Weights of a small transformer language model: 7.06M parameters, LayerNorm before each block.
Each number is 500 + 40 x the weight over the matrix's rms, rounded and kept within 0 to 999. Layers, rows and columns count from 0. Numbers have three digits each.

# up: layer 6 MLP up, 768x192, rms 0.134, rows 686-754, columns 0-95
# down: layer 6 MLP down (transposed), 768x192, rms 0.06, rows 686-754, columns 0-95
up686:507448502520495479477517581504475494502533440463512503494602434492538448446462521476533516516530505460509497490555502504474443559536480485487550434517510507520539480514530476515477554545495514497508556498560526461445547507521461504420426526544444494510500534514530520548632481416523567495
down686:530524555468474531550523491540488583558445509480474561488472551541421467493474444482585537515481542506508464451471505468511492506400533423520466498493504478432464536484518476547520509470485480496500454574484492456525559558538480476438526561511509496444479467496461525495474529591549462511
up687:573536457484531483649471598496545441582559465567478542517489489424475563493455472510480394463448555473462513530579506505503568458436545527506535579446538383432490487484447572529501498597462534523445587462574491506493516443485534485459424581540484542545395499533481443473516545454503503416
down687:530426489520519522532581539527511483471538512540580484537473472457543585425518559488509481486423525528463487481501462474509531513471452540451493489495505531536550456492499545468515479564511515553492499556444418585415411421468608483517494534559497366484465567458485501444567524553489469490
up688:530423461517503481506509415509414514488431580560537512414580550468496479437491461530548535501441399501493473493525560447557431507458454454438516442507498487537547452505490517488549443510519509559477519505469555515519548524455550437498513591512506523539489477474464508452491429578550536491
down688:461491497483502488517442493532538499507487519519405495633476447517493466518513515555458540480496540519502493442507470525446524521459458616485550538566374528554463503515486445495519564503534451519500460545531495552452463464516450497516540477504477574507527572533501424529489493525453485494
up689:515500530488460435515551493546491463423486438465505501496588531506496564528503495466566484472513507476538502554487536491519505494478526540525540514497514455539584482471473494449490516537461469510513453551480514472488468497466468461500476550512469542531547524447492519458484492512506487462
down689:484533499573519437520505451485496558502442531563449539552470453463482480478443469470482441517496536503472556500484477561538499402582485494525532459496495546490417460498545514531469531468526495476467487554503521480504533456500513442474493423545466489475502452549485525495543530542445508486
up690:554485516423529470513467492528454486521500490453417523621436551547448521514476528584467504566509528519440463505524543449503478467457441569525487554487510518565526477516471470491543561486501476504553551504409476482480546390486565446485473492489518455476512477556542470486470470491494533539
down690:476478501501483495497497517470459543536467520534478469470541515502502477559460457452477534466491422442466515551540470502549498485504485449478465608480461512451518559531502571473532445426546519545463519441583579443569448525494552506522545541445465490525516520390523500481498514553537491536
up691:443476546480530539520566491494560475466527508503549538522487547455479527464514507516463573489504535454556419521485590467469471502538478451480573541540551487422494555491519500497462477478514527530482426501483576485552486576509504530499529530541500585529397490443498524539445511487477507545
down691:478460471556496546547487478524451494501482497571523506468519584475551577502545468451577508484482517528503517524473456503461463472488544503469552508487530570499584452525490532413499546516557438522454486508560421544472495505512477543503573473489506562446482450539496533490502493544548482524
up692:528525555461475458570440522534477557491442552480540468506502478454583456552539530404503513533593495440512519526502516473497468480560494478531590541464491449504535428440536536494550494495519455482517427416468426578510551474492529449494498542467551484455497537496521484493569535519546506540
down692:510540524482476502427538573497483485499561496464521506475523515480639564488584565458485454510499465472571520432425488492468484442451479494420512558544458583447405455522475502488475481451438494471562495468520520498533491543465443509565495497517484515519553477529458504550486548548487462502
up693:520497465498523523546575481533553526495539507486565500532514540520484560479491498492510466548396480481459580557561511493572482509461488463464497471428535563501516487487491491542533530525414514544528523449595515502475459490528481534465460530449507496452556554599519541487484462478497455550
down693:508546501438430445436552478521559487557578500499431449466522511481504478544467471495485562511540468444480545510420543546544431502455479475544516508488511486503560522466537502496530529496430482582535497401520535473460489483455528527515552472603431506527517566569570525501504477455489562518
up694:470494475494462441556535469478513446463507507445501532461469431534492464455493547468507465477450431561540471512491549519510572481458515445581489441486593498489574521508465536502527501467470489540526535538477462539471532451502482446521517547514491485598469525422475426507508550453496527468
down694:550638507474544541502515486576528427477487515459530509554545472514500502478482469483482477541499531482474528485456506468471478509505500467475525470573445507431435489518524459554522526534496525504507504481525485483520492509546508553461545472492506546520483490528509486498435555511478461515
up695:582529465453533502434481506491518527521481419527485478487493497518519485523481541496471576536473461474499493504587467500469501505511513541415454513504436523528454533520537435482523474534494570586438491452497493571508559508484546557500511450407471474480416491545512436471590560469474519524
down695:468501504503478483439454476524572493470474564453463481515524503527476463506524509477486488445541432505464461534445540581457544535570493501539418472574518474488507479522493495536540576466531511500513522487469516517493498491512482485541474460552551514498459448564476570448506459450551528478
up696:456558485495526584486487537470556483508408517530535520553496471538522585610539542443483433587433483545492553456465477529450402441562480616570444468522493484369454550521525487435476521521528551567478464413522444476549498477499521478493491462514551578470531584498558392439509497487519497516
down696:561478490518446521525472454488406452583439539484439499509541464514530508491424461494468522543487559510536461483465488531496452549478466562478510537459427521551437535492498503501488462522507427471627519459521573537432468507401552543466495471533547560426591510535486509520491370554536551481
up697:528500503511518404464431491454422465542602518450498452461480502531542520526498530553582484490504513544509431527559477514370484515509488498438447423540472450463537507457472441551445472460512497510523525450488497468469498525529456491520493525520439486515566545458492516576438552511595491576
down697:521519446543485542542472488487476524537459551499466522541415499488557523523508526512501433505554516487542480518533541444447518490520588589450535570527484536525528514488492438478474513573501488553473504431498441502513423506461402566462500520418477507469521544501484458553535514474540437540
up698:451480491534546412534545529514513505488464512534584514486428558484517455537516473524525519473490549535501397529583516482567509546437498481487469520447541534488571474559483492573495505537452526492504528483483492502424540506500524510545565474515438476556555556499480513472519519545449447469
down698:513498522506491503438482420511482494502500461521487490494515527476506566492482438503560498532544436491435554531500514505444489524456478465541493459541467517557455524497494604444577523459511397524485460539512519519508455538441478496502506477399542536494482470500408587479529446506599567476
up699:516499521485511499537514521601445460438505446511513517554504494450481567460471514534456439510485447495525515558573485580502507484428447519485479493470503507522471538438471499538551541432539501537539500525510509484496480543513538492504489423533454475492419500472501520442510495435526483504
down699:506459482523530489488487547478548465550489368474518503449504536574511487514526514515583536430533579541483520555451470521513470490506457491466518458588503445428486549491517516547514463484477491433492469474473500486479544597514494552458555586488510506492578493488472507523557516498458418484
up700:485439508493485490485561524501448499530466548498466487512507575560507473512519493568491502486456477549430534486428500442516530477514500481548499489493506454458482507471534488503557483435460506543546473543558524510419457508507521457454493436453443479515513483491518489469441517535515484493
down700:541518553500494446504560499512500485489482465511501516549515511423459545545494422453483529497480522532466506456474472448497539479426503427510598454519497551414475521508459494546535457520499524571443424562462459428502520481461485463479501499575453554544586497520514499503482569486479469455
up701:510482510489472455540558499594505574485517594572481486518485462564422532551537476560493504514436522597423568492563508431494467475509398531492569510494474513504493387503615500491537495447475476502501421451528520562526570501479547506483478553489499450507460503541411465526456546504536520543
down701:445420543472565489470511498473499505449535521511494553463527536449543562489480560501525451487498477498527448553513448527439517503494415487564491442453552537523503419511575478531534484467489466506485423442515554515550465548467483494499476467571543402451460531512436428501458533440491536493
up702:565456520494545487515486520511504520397533463446555505514542495488479533487505594499436564501486455551445489513503537496467498465513464540518551498512490488471458508540516508465632490527461549542532504489388447550530506514471463516536445496479520501525560447483518451466537519516455507526
down702:553475507506565505551437424473571546552540564508537522477491488464488462486507499497535474562504459539507506510484551533533488469524486463563515468520566525427445547506495547459542566468488545490459516509518563521510446423518542417457462510578454501523519504514461513527481492454512482419
up703:511480548467520497449464499492398406494501466455538436502513482432579550447494491510575517499527521522546514452559509449536456514515483467526525475489460564417564511521468512499507516444553426521482545480491471558542493532463484579452501501499498496462467550504521493462499451475446547514
down703:556521514526515477548545508526464572517436407543475562545513482568491489478503470459492455458574495468497547467428475434426529468473490508523498442525472499490502516517511501525454577508478526531540469426532460433468518443484518467503545570507451499479502556474459535475494480522525476531
up704:508522502560517517527441570435471515487553507460518529546540503536526512501528492468490474458447557545477484466466534438487462493484530417610527572490455443477538487536509489460555514499537475441519495496511459502446477502570501572497476518433536457510448539442454479534457508435554485516
down704:501464517466564491511476452509462515508599503547491487507492484452407533540464465497482488488493544585496529539557520527543383520503501528520441549505438553447487513545559530511457554481572579513437491538470467505473497480436497486446590516530446498387525523569478511466494537567507480461
up705:499404541530513453476461483476540480523481477475517430470503450539516505463430519437485526503526527439572538556531480516430514522492460498529479547533597503531510491587528526442497472529501561486458520474558475508549434488521516494617505481517554441499496529429473518501564461498525585559
down705:530536541504524537518496508455564559488432498498471572581532507508453437508495467539511442424483502528466465443449533452501456438520451435490469485530474466521488470497474510550517519516483465534558541508481488545492541494508471505466472466518440549506464509562495539546509426459390473338
up706:478490571495460482468512460414482479499454526490507522493614467500512532430477481542478523424558443475543551582546462548538552503545455442500487510518482469524526557462547543499575445505581475501528480503544528506472465511535452570525500418493436486591474517488541488467457579479496482500
down706:466450507462585524489523481512426575498508493494500446480502521583512464480544513495449455452501536470541436535534513468531480605548508520538490546479524500414426479522478463456474537549425531521545488453569469533532466527518502539469519495451541554488529560478529468481481519556556548413
up707:434503493545463466463472480489538511506525504549488459541461519488532456509534523428555573513526547500446501521533477499522454442535510543479560475482468479572457482467493541541498509488570481507445505530518486471521506609508486460545527514402535473461496528496539533461506462468518543518
down707:494498505502405474464569518519535559470599471519495558542511424522591487486462487487516493459479495504449518554547444514521450465494402489466549466493496545465463502568498493494516505487485477470412560502578472489460482512446399545494527523516514611470540634421523474491512449462501520504
up708:511478544584471477463467522488453443519484475539583483526589521468506527532552411546517505457511553417514481513522470477446503470527470565525506575381476533542481545405474445473517425501463522512493437497503556567458455529490502490524411500490483523500501478430447546526470510532528500527
down708:556511612453455452561439490461477463549529520511547465508555509508469459503522532552525566585461462527516443470535509547475493391527512501486525543490496567541460540503546467486523466516520509480536535541452461495519437483470472488520461437451488548479508585529589477453465481520535487509
up709:505449499486511508461511521445512486443526556453496601544473499519483464427533458535468489498536519561414499525420450511483548457507480497473486485503526531453452545569547460572501503451567497531497486482543530459459536514490459453532531517502464478489437479493525569499523503535498496528
down709:509522573425473512537487493508517491507441473574495458490469524497425445471417453422517536458501523522518500508497517564518446514479518476518507525432518507429529523504468558476537517486518564530548518499438529535546524504494512467530488537462468555509515532468482493505432526510518448428
up710:502438542489479518481531495495542433537536498514423474413492430577509526470474504490511515504483443469492477457410528613587613532434576453510519516481508576460542580498500494423504438493503467524499478526509454486530499454505547522512510512428519410445546493575507485428482496490476485530
down710:507510514478548492522536565518498511515453538512526530408460494514559476492550503406442547546537533492517549511493531449548455555526475486495555463450513491539521502406550486517502498499513506539537493536576520545502547492479473557445596560589503547547479484500499546507428541552535478496
up711:466456593484504525479468487524385510536540518474515488505540403503507461461507535503551421528513538499410516494567470460527491489517592575482499511477541481489522449487583534577539558475453522496482499484558580494537491584436546508530487476547469541507510439438434488493467597430460457469
down711:506542524535520477565464449556567416588461533412472458455516547527428501545471508453485478544543508508518420562490511445481472490432531516466481503460489464460502459464490564472577537544502547509534453544533510471447473485523433534544500467484553443536474495501517456492439482520467418518
up712:533490494563496534503487429569492495501474524539468463487467495561500539556480447504576505509516412488538470508498538493514532472529444531484547521539460530437494496537520531438489434548493472521507489477432468482495576487491493482521545528407480513557490524515597476495484610442499514527
down712:527530427540522544511521469503484534464514491494526544523526511505517462464494512493458560582474485521512561457488493469515464486486438453500483522531390518487495571460531523516561508469482495521535525515513541498494464522552520538491519471437521477486562568489527460500491521433482515468
up713:458407470537504506542477515527492544470521519552516483522476447524456491444556495487554409481503507482503564564515505525452531518492542461506437442573529464588536550512437509502552432479465497462518480503479457521522472501499452470454440520588496510522514547470455546545508513513518477522
down713:458437542581483494499460494509529523424501509482441482476416522470501489540526506445530517507500410520483436493514440514492438521511518559404501596493467490488570452544467491493492451521546526533534474538573451486451498442491476552524502531530535509466524521529520498477439531522463469496
up714:494484514486490502509502458524498524525527529448450489509520464494558511502533517509487471600468532486510424431476478490495455481541514502520534589506473579506536520452464540522538581533524488511526545541541439512501493539466473511518521534545512519538543521498348485521483476489455497465
down714:523571485494400486508591541548440487450445522535496493515460484513523489458510505457535540510430518588563524528469540530505520498532553464422420534468471501461548494490503435532506495470545611461578482558507495603487514481541553509467506531542499472466417503468532523495503519532517455468
up715:436451480545522501481545456470576483541541534492417468440473521489450527503528497480511487503503562462494514518515544513525500465488494446525545500492537563584526488524504486500461493507518613495381516522476543547524527516561469469497440531442496470461530473548512460463450519455539462551
down715:551529505522516533477483479523435478483494486517535589510477473507533474511471468528469523393582516497549447443452444463457505487488476545569530451436431506436476504555560527481523448524486465541519466505525443476453491509530448453516567501596541536408501589465475514524535543425567488543
up716:466552448519526528503524510409511473431496423486472492467520535523522506511550479469490483484548495470481551512450461490475540509531452558365471587442513507533494472400508486526467527426489480624530506512526441483503470547551472499469476541445544476506486480521494595483554512448440451542
down716:581503474492464485434578556538511518512505529516453519549514531492478535381441493556480552426572519518539585527449524536464490438478530517556561465520522442469481556507537544607416491517507471482497549463509524528550522443507525484469468504544506497478536596519502562485495408531608496474
up717:469462443525523571444509448496499526473528471474470602505529517519541570468590489454453465445561429504464400444552446563546500478520480521467523502542585463560487573484428553533514503457565408563558464511494571399458504550560501500492530554459481492507479505490517490577462515473447453464
down717:506454605456497573489514514480509543488458497473429513518467537530498447477429499479578570444531489462577496443548479504523467540491512450428502557448526492538518467523521459527483495564504551478537500383517528474492452527534531426454522524489500574511531440510491469516507492483438567455
up718:435541376476496558443485518497472465501503475502463531448537509551521511480518509501536448436481457566505545520520515532517459568522435557462475438475458548474550543490541444503508503433523486484505511447523501523481546546503518471492500483434468500472443554539466426567534508469522507534
down718:534441532544504506505480487544561544474589541443559494525454461484562545484551582534486547410468430479423491511474453463545535475472559491500591501569496478476504548482491534433464532551501511489468456504468467474464488501534496468514527453515475531480556510477476570504452483475514527477
up719:489480539451482545467513547604518572538536528496533512540484541464458499602430519486557464401416443425446407499526505568483587488494518567397544530514531530419420535490419499539582508508482480481484525553506480505495513518511502453504520459455517436503544514560520456495516425431489487575
down719:391533484467521488502534450447535545386468513449498530464517460495543424521601494467464504523478520404479611499473510448521551560555510515438444604530542525563472485617470531522483412464515489469466523460495440536436471426533511509480481445430490502538469510497534547552527503525501553496
up720:503496517434493450524492482521517527520478570464523510492585481493448554475453490479496482570443557563452462525548529485459496450508453509568485514510495546512509443532530525525523498501481495521448483437450509440484541544466496484438480487536478464577531531539482459458474526547466497546
down720:531475547494453514493438465535523498527504535505513552457506446565398528505367533464501527489483492554463512588511514538416532453455408473489596462567564479447542439514508458510552487439499416502466442380473520532475488506527528478544489504463496422493502486603514388491477546470505515489
up721:486477623466507426443506550585505468488536520475576565506490495469536522496458520461481421523489565477497516493508490499575460512495478520483517483510474529519478500458517473578510473485464502485526535576541496560514480508479477543481432454519496562544555522478468443518463561479481544519
down721:487507506464510436528561502451547446518490525561490529510543470472511507537561495492403493485490531540495582442458545482516448531457494508554417605491436522514496459497474416455423516480510469533421455529472488495615608485488466553468561464483460515555500542580479478443474573435609425524
up722:446557476460454518478475453520449507481538580515496474476582535472543552533473553460414508570457529435515490462460567499452568393499474539468505433528483427503595444467427545525556447543496522522451502494517519485440471457466474509484541508494474513506470484488564432511592525442464500522
down722:522511494413471481523518507479548516535458501521503488498468536512549485503478514503467538541508464508547511542548486492578557511572517425457508445502543475493533532549456418468492503481560487520427476448517558501447480553503481523479475466479510496456497515496504561480549492479416495518
up723:498506530571504498428466530491511450469486426414550501504468551486525576526470495478506477448483509525439478467464466540545489524498458437551539550546486525505470432438570528507469452484468474530529455524527518531505456486523524465590503479401514515455481549527488416498493563523465500498
down723:477495468508513479457490563472528492588456480632480478488546482566499488521516477500547534519498535532527492570466513522475520473475481539489496518526503467507425497580497537523498493484527548575468515403440451578500471547526533545492477512525461496415474501484495544502580522513541539515
up724:503457646530497531561478500496471470493492540536507488453473431490406546468476519540469531536489555516405468501489535415486511511478496557455511545476483523568386492419493498534523542451482492498486488517398481557483533494490443474490510517513531524511551503514493524507474484519439522550
down724:504536392511502494461531475521554515516558486445535485502495457469449549440373519494544537543485566503481560555434517486485528431496393502540570421512470534437529481552507448467560477505490470538530543531536508492508513527462480526467504499521488547537470554459499395504462530532484549497
up725:485483482526527569449496458488521445515480565469522452447448492519544529470500476493492438530566498528518470496500468486513494509610500468489511496469545597517498441511509478521515500499510445561441466516518518464518506519532534473550512495506596470511460515500497487516503399523460505525
down725:485518460492526456564518535525491519454519514509524567520489446497440488458501508474512518536427478455486467433530572523536480451487451551506478529469420478509518532544472435624480546503556553498512504487472521521457610578490431497476489541578472510490512480540435456451495480518476415427
up726:468468506582482521555501534493557488535553516512517493485446457539474511484518492377520527509476474425508538485470552563462484494473496458456487444547530481459518568458503485547473518498546391530518422505543510460526532548467463469399479495440551499534418427504537500481448514539509545529
down726:505494561459474482553533487474450468557464545510520513467540547473468489495421519553565525480475474577481536427476545489511519466526501517450509525490462592430549483491472521503533498468451465505512453477508427490476530470482512448540505580607479507489440483558508464524399511438461534540
up727:556525479527442539515521578480437537519541465496544535514523515507419482435504469433507419521433536479481519504528524466536509493481514545505496523510475500554487488553451494501523495475581531499560500545508490469547532435494495504533444417480437484454544482521503537495522485474477590502
down727:536499531481488473457484483505451513528482437458486480451483478485514459553487454532496508519519486523530483519466518575508476577538475577479471535518488510527426432443516504518549534489484460460500456553509472543536471515466486527498497512445547556469516462467442458547513555523513492465
up728:491450525498488417499511445497491419505475526563484561532573527486418498487493571441509507512428501470504506517498606432457471522451518459526521511549471476479470535543554483525580497497578449441469504500540470587435445484542570545446467478476470490486512537497484513463470484497471562591
down728:564515526507594483498490518518520554489445514503469488486538424529517496503440416556471441448573508520513546543499475489481485571469543539539516456461495477476541548445428474563437476525555500510573545524496440498492488498501504528520496494527516529542518464522534450562497497505464561452
up729:530447511478462462577505554467473458448462487555516468492567506439447463597496520444550495487480495469536505540597454431574525529480486537456518511444454432461501461541479496466524493470513492465549535527541481475479533496471476492499480471467495562513478516525419543516549453439572505614
down729:509498466442486464553534559467579503581389463536496501503497460600466532454546549461542465421507530510511465438492519498571453501552541524497455533448463495453574458421475491521543525544521570523561511517424483469466522493508502522480449531437554517485470493493513553525482514489446523521
up730:460463527525496480529549507470473551444405501550440444559486519494490505537569462530513488435539491489468529452515472502527492504491510514504535497517519429504550471541495509563521547540517529496458543447597497521461472428478501549478443482524484484566483469545482523520552476507521533564
down730:484502498462481437523486565493533516569447493453557538451565426561444490466446496492473514587491550484523439536507478484588473493476443538497436504420541504467551482500510520486512548453549409509491514539497514482502502546489492471516523518472500569427472527469516493546487427505538503489
up731:411487542468588475519463521542532530557540474525480490541512613485574536516442541473506487523463506495523528469537555412490457479547503530529491497552452577511456474562480472504396524537519470509406497396499490527444479534486485525509499570483593517519459471499472512525513479484547517523
down731:579535481484445607551434532550444514456563492505503424496560507481576519510558528481498550474458498479485477468554451475584494534474469446488508514498472457547490442513455588508480525501560577509482498452549510519470445491551529520596465532491513531502547493475574534455510521511478445461
up732:558491504477519445409479537505457476507522519472506459544486473499518562529502464468431578500540540515458546538472413556448495518510451510524540570475514494514456497558510515483563521562484490495507489549545437551454497588534459557473488436510543506469553434499505587521508444469461522544
down732:535455435478520522489477446535491553537544459423555553563539614451487450559472490534538462499490488492518473419497526483512532502504482487479557507489447489496477534557586523549525479495503520508524481522550485425596502476510498523567470535437495463513480435512409428506560506536455498499
up733:480468472476509511522491459503549495512526508497512473488472476537525465501541483556481473503561543455506511466527479505518519468498487507401506538492458503507506491513456497604546521520448536434537476483522495542569518487457517494510546429456515496509556545475432462532514384516444472489
down733:481514505506503473473455470515463534548499482506432522484501462459413460489541471450531519468516527476472527451523521447527416456434457519525488573534420509532525503513473534487491514501506516490544519519500508523543490565498460480580463464501533508519503458519459539473463526524456482446
up734:478465493468498475472540499567526500486510526385494512460509516488578506533458475512462512440389510483527511445513480510507532542472525429460540535484530517472507489521499463475506510520521491570479493541548519556531467477502569491460491514514539486430471474473433477491464514526413500466
down734:494511523526532484534481467508544401479422480499549539448494538474516502476464455512518533404501508535491479514480460483536556541487539508520467456535484459537436481488532560484545502514469475474553516434510429512429505499547421579512423502536508525506431509508486523539514492528498572530
up735:446491470469473463505492487509409518501515516551497538527534481497503505464472530455499597488526449522514439462479546532439404462473480511496512434587460517535492503507489549524523462548497540538523450532481475548470509467560433553470466479511507513533462531502559532490423478562484449509
down735:471485544498482471459463477559537527561518481493467493455526501471460515476538448546492545500553438435538480482450517489512446492535468561463475506465456548492553436522484574483447525468539515459533535436445539464498469510564502521527502405441436481506596484494454516510474533562521447489
up736:523424471490530542552543533543431448495561520428479570518468497461564411486423473489530463476501498592486433455531501479548483538548495462519522612461528463542525467526539520505535535476568542502444580468504519535528456511502460543580434546533479525510551532487554519576528552482486465482
down736:501492564441476483462560494514475517572518466527463481552496534478440505497474558572478544509537544538516559527515433497447497491481411501520450486551509495438473515525454508469447442500470408548509500555506544504522540476476501615472531526513542535453465451487539415484411425561490506482
up737:491515541542483539441443505520498494486540453496517478534524463467517495496476562473377500528527501514474475488407478551481515488511534522539449549397529536499529549487584496465552431563501526521449486588496432523508533521494532489501518441502547472533429488463513464429531504484607550546
down737:540482506502536469489482520518505497374523511463583479498534481545475509480458443466510537527523491439474522463481550410468559499472536396432508490521512523475595443522473532493451473505392487520515582555484539542547524476440553455491523443472475471556479508444432472485395519378489459555
up738:464480409535504433517463522527482538491550525501475480560486485480455468484490507500525451533458465516538497514518517449475493505517598467472475504517445547513505491510499538527470467519488530557535453493513501448497517453488511532473497489474493468457503511476498480445525522517549529533
down738:528577467494448511487566471485554545458529434464483514483460471509418428454431488470513536512576469501495484539520466580465588511514495477547500472549436468473484509568500549435506593475532491485476507503490474506506541464487486515483509507477562485533515505508541528556536503547550534476
up739:475493501500474527555522517538417458488521445535462460485421507525506461551569478494446453507499405442472502485507555478490489472491536507508479450455493506504535498545503545493429448554489450526493487492459519467467459483560458478579507563503464459593469465494447457469464509460520501579
down739:455529523523508519488420504493447491451503501439569544520512512506498530510424519490520497487517560506504533469488400452504459500498463459567446460516502494470478458503551496535436498569499458563580536529535553495554466536468559511573490530525477571484513499483473572412465471526550474487
up740:470465494458518524500460481542487498519463524490475495507514463628559547406527449466522474567500519544492472537525527498474464521447486473498493515505521504548499581594552520496539486479556467527488455517491470481475478586481450479498487504534465520501499495506475471462521487469506555548
down740:554507480481580395516578556516465592537432511536505471463501495458414515529468488491542528525524400550399526490521507448496488506510470524455458466487568524523539485531538474509416531561493522485493490540470501460458489504474578538430550519489471472462456544531457449485463416496500485499
up741:495454483464476466511477481514507448440475520552559440473521467518489509503481477500446451488549487481464527483462512494504468509515566520512558537515509521508557428481491442512501524497504510579444455461529483554456429458535437519492519502493439531445517486529562509493549564560483505565
down741:515552509503584496539463493514516476530486493529481558478528515529481494486576518451521474484462600478495498501501517500516451481586447465491515471465513485530457508524465552457444513480465493450550493501488532444501504551502503473470476500516468475474514504494531504502500536449478513439
up742:529479479436486459527464475512543520549539617472551570464518532481558547511486548458406522502488505540536531469469452440525538422505500546486545498465464518510495496475504490500536461561492411498461531477471449565473492511509462417512523533491461501583440496507512570561568460484548492523
down742:536534545583466467466459520448514497456420540524519516438442505517508455526495540508517526520513588534550441486540517499484496507388460475493562483529519496519500489528520463503510571568495429521507535549496469538603459542485473404466539499524536516523496512516476518480509459511435543499
up743:497512506498489501472488497494519488512444480448516547496497547450525480523489498541410484477473517519443455546547532557456498565506546438506463522417540516566454471460522524618574481378537499502512508527551556512520492509523571472493508424523430521441464552478529451417554480503459437551
down743:505469482472530437562502440458489461580493507517545470440502541507509587488519579472492517520461469406443454573502565500496464484488444577444416596530424544466565472493474431439492530517531504517474521498489490431511483545562453498547483554484458502495540505496556562443492505541486541528
up744:525468396539467541622532498441495457520512568480507529458546496505541515579548555501523473450455535523478489526504475561462483580492508499501507506502449505469454502501468468509527475518511493467503487505519497455475495393524480482468524467524478529472482590440507516472462511485471570485
down744:525525413528479513490562508458550485484456539505510542542548531550459496483468501529531501479594528501486545510521432457505520439483483499480465546512525462478484536560502492459478474474512527469465554491523513406480454504476531483509532558499495525475489456513445529526463524552559505458
up745:531492515476419463554451548508500420468486473470442488566449485475484498485502471566533547513454499443510521487541415522472545533495451463458538545525503460544480497501531514522465429443512484541439492553523501489523490446494448416570584473559499484421506570560460484484455491519456548589
down745:460550466554570528550532498448525552485499502556538524546492422470558437394548490464471519526529470501489499535508576468472429503474410464525467491499544471537468557502512494515532525526511559505542528430497517495472520499552478472507463538545484490534527458507482474506467565527496483522
up746:540551476495442539547554421496550522490519504517491471455464480552511515508551502511444518468485480489470452451539374553530493503492486501474519524478458507482487523479500476502543465458408520517533476489549410477502512515478479468528468580491530458487492537489577483424543478517503419512
down746:489469483525548514484491519532493575458524509465534433506508490476560568561538536478510513581477506502518531479480531508538512527498487492476463527507437464537488464471486496461462543446501458487499462552357535554467519547436488482559577382495498531462550456502421505470458435546497483502
up747:554502476498512469568462521503490485568472508514503510466469537510526522486431475466489443410492519477512546557558453479475488592473546453513579506492550451526510503567477503558538514548546565464563508510573413492515546467508587537499514518509473494512471543528443518457543478506485561482
down747:588453577508483443509480458471546444484527519471542479542532554520631504466526452557529477521464484500363502441569545547479470538491524496530448497501492497475454385456465468544489474498433496466468554555516454506457551422469390501497405547633593532535485497510587465437487561461453518483
up748:429480526579460517476538500533523512510525471487478506531534522463505474510448517473548441517501527449527574495545505455459501577507483485466524509513504448518504493412456499483550465513483466448461480553540498496520424438522518496517450538473398462559529550549509519506490464442485554538
down748:530510491540485493434506475490496543534480477492471494509505643545494507456465478456532531441568476467564520522484503556517503512531533456471512523501511516503514534466530522467434535436463442453468597442559498443486460483474471477526488485480543468479466442569431422480526442505474534461
up749:489515552411448470497504483452465523455519470436459551457510442374437517498444457489466588529556546491553556485520569511520553520508566527544582503440541540468551521524529528536498526522462381476452433517553490462525405472569534473454455542610522547450567478488511525552477549420507508471
down749:522517598572459452475452455570554475538458514490492517500508427449524494581491484518534535479550502492449609469495465459546502516498496510563514451507561423511473535535504483562529578537493509484503494515489400584541526536517480549523504433484496545548429465543407508518512494467535532418
up750:487508500513551610508457502417460490492515525567463485487393508505546460561537439548508453568522488480454581469510591614515519547441515526487514476551523555495527507557504529470506489541475534497500488506435470571479623556540555451506450543571500459474475524496506527525534434547453514510
down750:554518494479504497527521485540486452473500466551528489501444566489498486421487396508519467443483523516477533496488507492593476428554515545572508508514508517451474521489540545507526510522487550518489460451581547525511491420437477515486539572557534486562411469518543562545525525535448444433
up751:455395577483531536545478469517553488476512479533501554514522494512483501475500473592512532502472500535459548454541489508486502520512424470510514498460512541523500535502541552511494542486471481460544569455512445541500489511454488502508497494510463500543571572477479547549500489461481498533
down751:512515464548471482434512494493463531506509503549502503513528482523477490463516526455497483474447453498505473453454464483489527427585532566475471509543535535476503517527496486514475517520452437561452480464493503572491534465446491474562518478464517515507422502512529496482540494512524523485
up752:545504475503462423511506476437443485427552529425482510531519514493568527528496580491513526493540526488479445506500517483489464523485508531534524473450541428567469459447466546528410539427498547439538474491608491466549532484518479481450527477481512435481542505543535517533453465492442472498
down752:477503517558420564515459546563530513457429536485532434513529471458471485489522492519539486481484435495511665482491554482460538581491463469533516476535504508433531437489513516511481483507482417584509442475464536496523521501431539490397408473440492528498462502573522473470500537466504505426
up753:491522569482435476469535490459523503510511527476426512489466487541498428455468521473512485479473490512481509536532464508433543498528485519468551494444448480490562535540494407503494528487522460536457452508449443461485440537526557453479439487445571442536502527524533549478532482497554460503
down753:522533577547557483468470528463494478510503572567499497470521460504518498480487501494462530567495511531470508581442527520445483507544409510472467519516543474486540459542486471488516498436585503531469501494492556483509492528546468539448561462567473465491501489476515528371489481461536524434
up754:506407520529538502460428442493467502451530506516544444590498498535497486514501503499507455494543533491470509550463505530528494491505500486445477525458464545503509529470519485479509459466510476517502421490610595515547479504558499566517454492481515586511526525521568497540529525472461466466
down754:483486492503476506562474451427459582523534481469492463492437494496425471513489496513532527477519456473504469471493507523471526469532494458519569489504511498529454533548563507499520576558427534540531549490438473468563488538572512434508477473409441503517518460541493503414496546479547513458